python train.py --n_layer=20 --d_model=64 --n_head=4 --n_kv_head=1 --head_dim=32 --d_mlp=128 --vocab_size=7680 --activation="swiglu" --norm="rmsnorm" --norm_place="pre" --norm_eps=1e-06 --positions="rope" --rope_base=10000.0 --rope_fraction=1.0 --qk_norm=false --attn_scale=0.177 --bias="none" --tie_embeddings=false --parallel_block=false --init="orth" --init_std_qkv=0.0518 --init_std_o=0.0 --init_std_up=0.0518 --init_std_down=0.0 --optimizer="soap_variant" --lr=0.00603 --lr_mult_o=0.92 --beta1=0.95 --beta2=0.95 --lr_head=0.0111 --warmup_steps=200 --schedule="wsd" --decay_fraction=0.753 --decay_shape="linear" --final_lr_fraction=0.0 --batch_tokens=16384 --seq_len=384 --doc_mask=true --train_tokens=102300000 --steps=6244 --dataset="wikipedia_en"
Each number is 500 + 40 x the weight over its row's rms, rounded and kept within 0 to 999. Layers, rows and columns count from 0. Numbers have three digits each. The size before them is the row's rms in percent of the matrix's.

# layer 6 MLP gate, 128x64, rms 0.18, rows 98-127, columns 0-63
099:499545536463425557506515463519606514504481446466518456548523507449461513455441511516587529520510427475448508445490495472513452524491447531501406523474502531426508500561458483542489520519531463
103:459472538554425487501505509526563508490551423547518432531573517533450547481506434524488557492479518597515555510549560522464467481494484520483483421495516506515501471424523476510498524495435432
075:538492499588442471477370499437465508473534538487480451458505432530476488522504476534489562452534628473483459544565523510492554510508459499477556472563504489515475501479482487514530491515501499
115:430488428502482514486480546430561554541519523505489494479570473501470481474533513489522552471486510459526522575551495486469508503575456521519437445470511523444529499514480519579600524425434507
085:525507519574480480514478435580537601537470538532513469502561531495542480520444494464475535475436457523427501487540529505501448527483481536418421444459544442502489516534444493456511526501540510
134:491458464488460489451556496446523486521505519422453435529495481489498523501550510583458535461499539444551501466536499507494520557536387488447495464435491428497424488491520566501555474482557496
086:484489588460557522464474535493532481497457473557516558557518494458517501568476490520511574463510489457531455476495534504525434551539413527420430507473610520512485476536484521468472483494552512
097:550477468470465460513505564512483517548439568571436525447521456583562455485499497549500492472540531484502519482512550508498567498521464512473561470470457481525437399556475485528519491433534533
096:505486449548481501518466491533443531450485542552462500522543464522444505519515462531565490456538494427456454556544535580489435494497505534382488529475488506530503495511537494576509593463543497
100:508576521515468520500444428477538541504497545424575566455513513460384461552509483495554488501489460508536472511539535547467492516536440459485484481485514529484519533508501450504559470396515527
133:542540595445517509456471496532538509502483477515478464455465543453442515520522492512499453558532495550537466483538473521500502490576476513518529478524369520467474553534588517518483464579535549
113:519440532495445528482486499566543568607534493474433501520533552465488518449560465526463581455454514520516522515531500518522519493529581462523485474557484429469562504519502540526540481425500521
096:453450514474451532544472477481513596487511476504471427497448503476546520502498518444532518499511535483505448524675534505457494443546509524480517507465478451443539458548500506467493490507554514
103:508460454489513424506484453497565547419537560488448484543521495482476523504524418427500541505539506567529416543565470497434481464527482486529485417492528535541464525497450539520526521454476529
085:519495474507413454496461551479521524536542422498492487465510447514527487490469539572456470466465481480570422490508488460607499438516515498478489435497522469506564436465479546557548514471471444
093:562474484470509482551447507582476520530441447406488516528506502549500504573464516462509536438472495471530463514490462420578514477555511526484435518468533469475543506595508473484422484524517499
085:519414557468533499508477539513451414492446515486477487436463471574527510520485406499498471517461404503532436527522490502520505586487574507477511498565551505483501542504485459548450470472537500
117:521477445526530444484480449528526571535513540388551450521533510482519504509591510475444551552501486532438584526511526486499500469520473474456461469501493507496528551510575566419539485517488492
110:521482502505515465474401498551510512471470454497472526564528522449372493525518524500575510471528475521470483439502446537469452551578464519456437537546496543509494482511494448543450505469504566
109:545457472499631479552482441490529482540490439488473504429521481521501490483422532554486497453551476507538462517506584554518476528457473549537519551503536536489430480481506440530557508539472464
078:474541481489425500481437461559467505527413464519405481509579543543447550491527452505437472553546490500485558515494506499420499485541474531477509526478511533549478530523482452519553500492551579
081:541484493428451449560479565495577433511534515476464534480532488483408477527537513510450498554488492552502510462472477444564541466533401504437449556511477571524462508473475493545492519491514510
094:530526458528406487520531524468556510448453481524458480483486573492442454445553482500468528484461528493516568478513603525491539516461496466573453433454478555475513523544485570518526537448479516
116:453454542545447516529471483506525542542516404456517519532505502599528542557474442551534538441514465468499483486488520581511487473500529543452456446473445469525511503484466445490440574475510553
082:564572453502441476457487498559525451502559534524492461484529507468472517440522490527470471544470438465519572488520460496521524471565469535521393485464486445525507486546574537556497455526501573
111:505479582409474569447476489454471556511510528486476556491496524496461514551528491476496494518486480486539540577507440496523471508473520572554432496503551448457442523461503483484571474518578579
094:471492518458507492517491468472552524547465477394562529546407502510487538518527499519515492524513527489449424442574451472503493469494531518525420520494467450512557523559483500452396512476523452
099:505519464562521480523459463568561451455506561500555489567503558499491524494535449460494446468449475469533500429528538475488475542520523472434525453560555440519509520491553517453456496434525418
086:515539512522492502437503481450499533553499507440523477494530563516462539525532534424543456522484582492480479447408454452524545501522511485487531533491455451498468471486508509633508440517577486
096:530446547558491407533445515525560536487563455502531455519471445518527430504462457486502571440499477456479485498552518517462403519523485525432483442522429470506536488493451521504487472488473443
# layer 6 MLP up, 128x64, rms 0.172, rows 98-127, columns 0-63
095:452622579523497504463508489504530507474516507497564463543448525479488531529507523482531501490507428559468490449482461495521474522537446473442401573466513487433480524483465556483494494521552427
102:501448465447424541489581481565478508503470503594411518450434488472543490450497537527571465549465530479467481494474493523461529513469505477443542501564547452525472479506467438512502552472540503
070:458587486542508490554448523487587465482487500550459517572476501542509515480480489523515497484479544472479414482499541439488509505522436475478519507608429528582452536566511496514529548521520464
108:546474559464491531476482405511463484477468523528520537474546510467525509555470423502512474491459498474441464491470570463578514448416471482499569488468525448555505492544486527471439528537591515
085:521490525525470490538495412577518591521455486490559489505597519478544466583464447513520530528488492525462518471491490466469425531525510481435450511439542481472511546542445469438506530555496491
136:526509505496443552508495521523501451474496543525498498439494528471467455495511514385534498517443535555514514512540525441468457436434531586497563577560472590505486486525506431531479497465470500
087:553491433516427516468480532451462570522526535487545456441487482511510444463520528539471456516528534457463521551514493544520540476499567481585557556461481419477491546453542450521524511478429466
096:441509493551541532535542515508541503464608473475570457478497568460431496508451530473510500512432552503512500577494534553458432515443487498485456424527566487505521564458496482474501504560492508
098:477493448480541439521506463480430503397499511509447538541506495509454536466499471527571502484528517441483509547433506562478452489519532575433443515447483453456476476547551450536452494490571504
099:467581480512495410553501461495457495506461533439579487522521501528395527537466531551477519517459487529512464489469534498507557541489410589500539471456511504495479513498503471582526464479533554
129:493475435481506407537527502447478460497537485562471530556526482536522497490488500478526525499395495471522483515472486500495509503396482512522439459481542508535493409524432480468570530407457523
114:511490441557495473536505457526562550565472526510437507469562512483369552456485444524499485443517517450451511480519499479426461485469489497534494504517522512469547510437553461506540561445493553
100:409470553542446501560498509503512492438506485520455434546553492512486459487543561519482484548459501440431529529505461480519581481480564523427458436568495481493513489540535482551458461454468518
099:491525520496488561501530553497443435585449446504556518451485516496528472475439574594493456520472452433451576488457512529538505542469524495495515570464475467446541473474551492486464484531528476
093:512484436489446503471536536488490470576522489483490455490531434557510481448451491567498410458475477519590495482485474531557472461520542521461582477454482452506560434494545550541474490441487473
088:516497512538502430531466521507495503585461436424521473470493505529454478508489479431495507473477527459520517462482452408539509495571571528533517580429553515510529543558503479526424491513515435
083:470557477497502510465543480497514594525566512514534504562537516418471508530527573480504539491509609501436504479484453490495484415500435514482444550448495466537489423510487499449534534496448522
105:509507549505426475455451465540492581561541536496527457515518506524509511525570493523508554457461536537523509460495384600562522507581455485469478445455485462512497492518533505507524472517549537
117:476514407580430505474487472478477536514476532483491572505475538472500491488456513579447492463439542406449488488495513470480576490503479538392505481445459484556512515486524468521522444507455511
096:516433520494569544494507504482552420502511481420414519431552495497484470528508535482430519512513475519532446479550512483505488524489496534482490540532521494500468457579557463586550404484535539
083:514536438573577515536547468608451472563459560509500444479524530482510505501449492523549476481461471556455512464480448505509525552486608459470509497484500472536484548493526507559464523483441489
081:561474553527417453506454469528551549473453484527496511469507524493521480500456492487508539467440526547534456467451458475537470429507464471520441405495541574511475415506451522519443566502522528
102:513528498534380489488517540447519449467441483523507507490506560469487463472529481510463513502487523506505562495522595546508513564465493506598504472423448537483535517554525531591544523447480496
121:552497488578460459475537508472507468477524565581509494500533563435570478453492550464463450514422527494510539547464472528521472557478441500533451463522478523554451439529491555539489445510499443
080:519548480413439564444497446528524435521503528553475480470491513474604522524453495478503527544521437522539567507532560503443468478461524462445485491472529488436540509465493440529553570489501499
105:456481447500538445594518482607499430482502444456503497537499505527553482508445540507479466477513474514471448393488550512540542528520477481481544522502492502496605512499534539492475482420468485
104:467492479437519481533511438493551503555486456410549545526457505536478561519545530497492499534511491495435469454588446463507502457493512504518385530500466468471574527546514509480415522484485457
105:463475497558523493535498524460482525481534477529549507583475574496468559492505470498518505483442471524587521476506479421501472574580572499551494564502596506503541484570518466498442488468529510
091:511467488487540494565463525565460484427435533540518472517486485481561476490449508531497511484481441489562492529564531581499488521447537504528458494532580526493484487531506484377418501543451523
093:552450484540491448520479528467577512470586471537506475483480475513564453534463447511490554435504515463519460482551511464481455519483476540422536429550436497534535479494425528495503542450431459
# layer 6 MLP down (transposed), 128x64, rms 0.152, rows 98-127, columns 0-63
100:470454425511507482475520411428439415494455544519451568488491544513538465531532515449423455541447540483504518564533464530481516469477511481525608530527481517544495494462522510512498527533463511
101:499477479492460508449530491555601532484532467529516461481527447492509557545503493520515482520478548580558534488534615501444497481469547496469507478496492555492430401467576449489514525463493486
082:521447559455491469447439516521445555441535534499512444533499442475502513529551491510470546446534506516526387542601458483517538484444502496467545506527536529453424510497445508502504481560506514
109:511507498465501475461548571597452505518470484534472470435484580561438516533510471477505508549485457523493450496535520535465505520414538536457546472501543475483483459534463511493458443491619479
095:474464500472550528468491521401511447485549521479408480515456510459514553462567515533496543537502553430603525503469474572522557497410461493508515510491495473542470452467531534532497515508504550
109:442457490516572487523503468499483488510469462459501498567513462526486566501516471649486492490533503465513486495469494585515498553563484466546416447427524458478511516509541521432486492533532535
092:526517539533501527441484476529548470424425449480487567528512486507535517554485458486564515524503530468505489444497490428506454535493496522421462436528532508553470481552469546429460436510596503
102:441472480479445470440555494506515557550501530547498517453456359546530491473465494451511536495484522506463520493490579527548534506515539484468544441515533506519507397453452463490538510487547483
100:540547558463473507510498502488551504559448468379479488447494518500529506537478554470469541508449509497505546479501458416513543525466500464538562452528553566521498543437455530491474448568441500
105:562444469475551476455587540485511381496531438483462512542469491501473513499534503485468458513535476458441572502521454494479498497505580425485491515519484523442468542463498533467453543582484525
115:467426519470490555476511570475562509482470476485538531448471427441499543534507439517489468514530459539534511516546512504499515454641534517508495475499460511507541587524557554515442469469526490
105:413510495487479514508465500550561514414521504549564531493445479520514499538590499521450503441552493534476492459457514484482526555501457482413531473441534528584574503495509474455482445505490448
093:516524482489491579466500487501524576518564453504489524484475517504432523479397515472529499524462528526494444541642523478531519479556522534552486495411481483455490438534493512513519543499550531
102:503425450475476443483545516452450511479586592546436504533544493506505480470453526419589492495517446575535477487560501508470534484509504484528467519462536520575447517522489529466522519497452533
096:517559468511530547472517494482419515523522474480453440514555477555486501536465531530535466506460507575596558507520459514445558411506556532486564518504456467487501526493506519588450516444491531
101:480431559514617569513543469504538504430497514558478520525486447507517536470465512522530532501476472519525510553505503517444519490479439454516485541437482549517442395447435530497497539461463512
093:459476504465499514499451488481480484497516422476524535426568434485501463438469442481470443523509472549478504518529530499522514531518590493522507465563610525499585489488470483446575546460473532
109:475538559451432539507525508446571475460475495575462547433475499518495545510430527529533452453516508439504439487521510437529529531502533550530464558451505470467436440521472464490458527511567542
107:518541514518471472544515516515507426471511535481529458484599365472436491471528531445489446477581478502485524494488510504518482510480486512546489489576565527531435500505542537491554569531491449
091:453493528491458490464450522468499517404532561558511515557495464472428587447568447517455488502518526495442467481493520429467506531537481487513566509478507483489481558433446462523504529485465582
099:481492524489487474482506555399516522459555478450463484535546431489442415472547519449457522530500519445536515488505537507515431453590481516503457460438485498519570465437499460445495503522553480
084:536462514466553547597475552423565493481519479529503486505528508459526501484498521531425523488462454433551462548544508484504526509501478484458562491528537522508618536489490467511541435539501419
099:456481456471501413511500578540495506539506569453436502464590462538463433441478530511582421516486490552497535522542487462572487530456575487507491470492477493538535483479498475531521492449483475
117:475515443582458472504525557520591522460487574481461520480443529493535423457569474492461495486414422489500484528437496514555468509444483471474446446572498480510480498451499495517464496524504466
087:491456541419554506556520522545444544462527441480446518489517520570454506461483469538506495481402598502429512538457477565468504515525485493500583533561496506525499451541500505491494528486439478
102:519525513490462526502497436429516542492512560519467505518475516494345502501502441530465445463493460500442505552541426484504500539423508516524448449462484487512445528438525508485568478518495552
102:489419452561496505491509483484547509467495435496499508485543463525491594548499465485533617560503518567511450481481474409472437453507477477512531561439478503535519517494562542535462516524504476
111:511551460479518541528516535484583540510475485504489429414522524560477523488454497512494468482541462418481488415554507543496467520459545473536516480470494516568431598512477548495459446463459484
091:493498459512447475453461529454451495568498449463495534452472549512530550524551555473534492444467573496494420469439580472481510475579516502471514507484481468527502464433439556533511476448563524
097:544503620469505441460497472559531544508555548473543453562457528475536492486479504451467497505484540459567512503499485563474492495551475486401437521525449481455536531478474472564545471528505540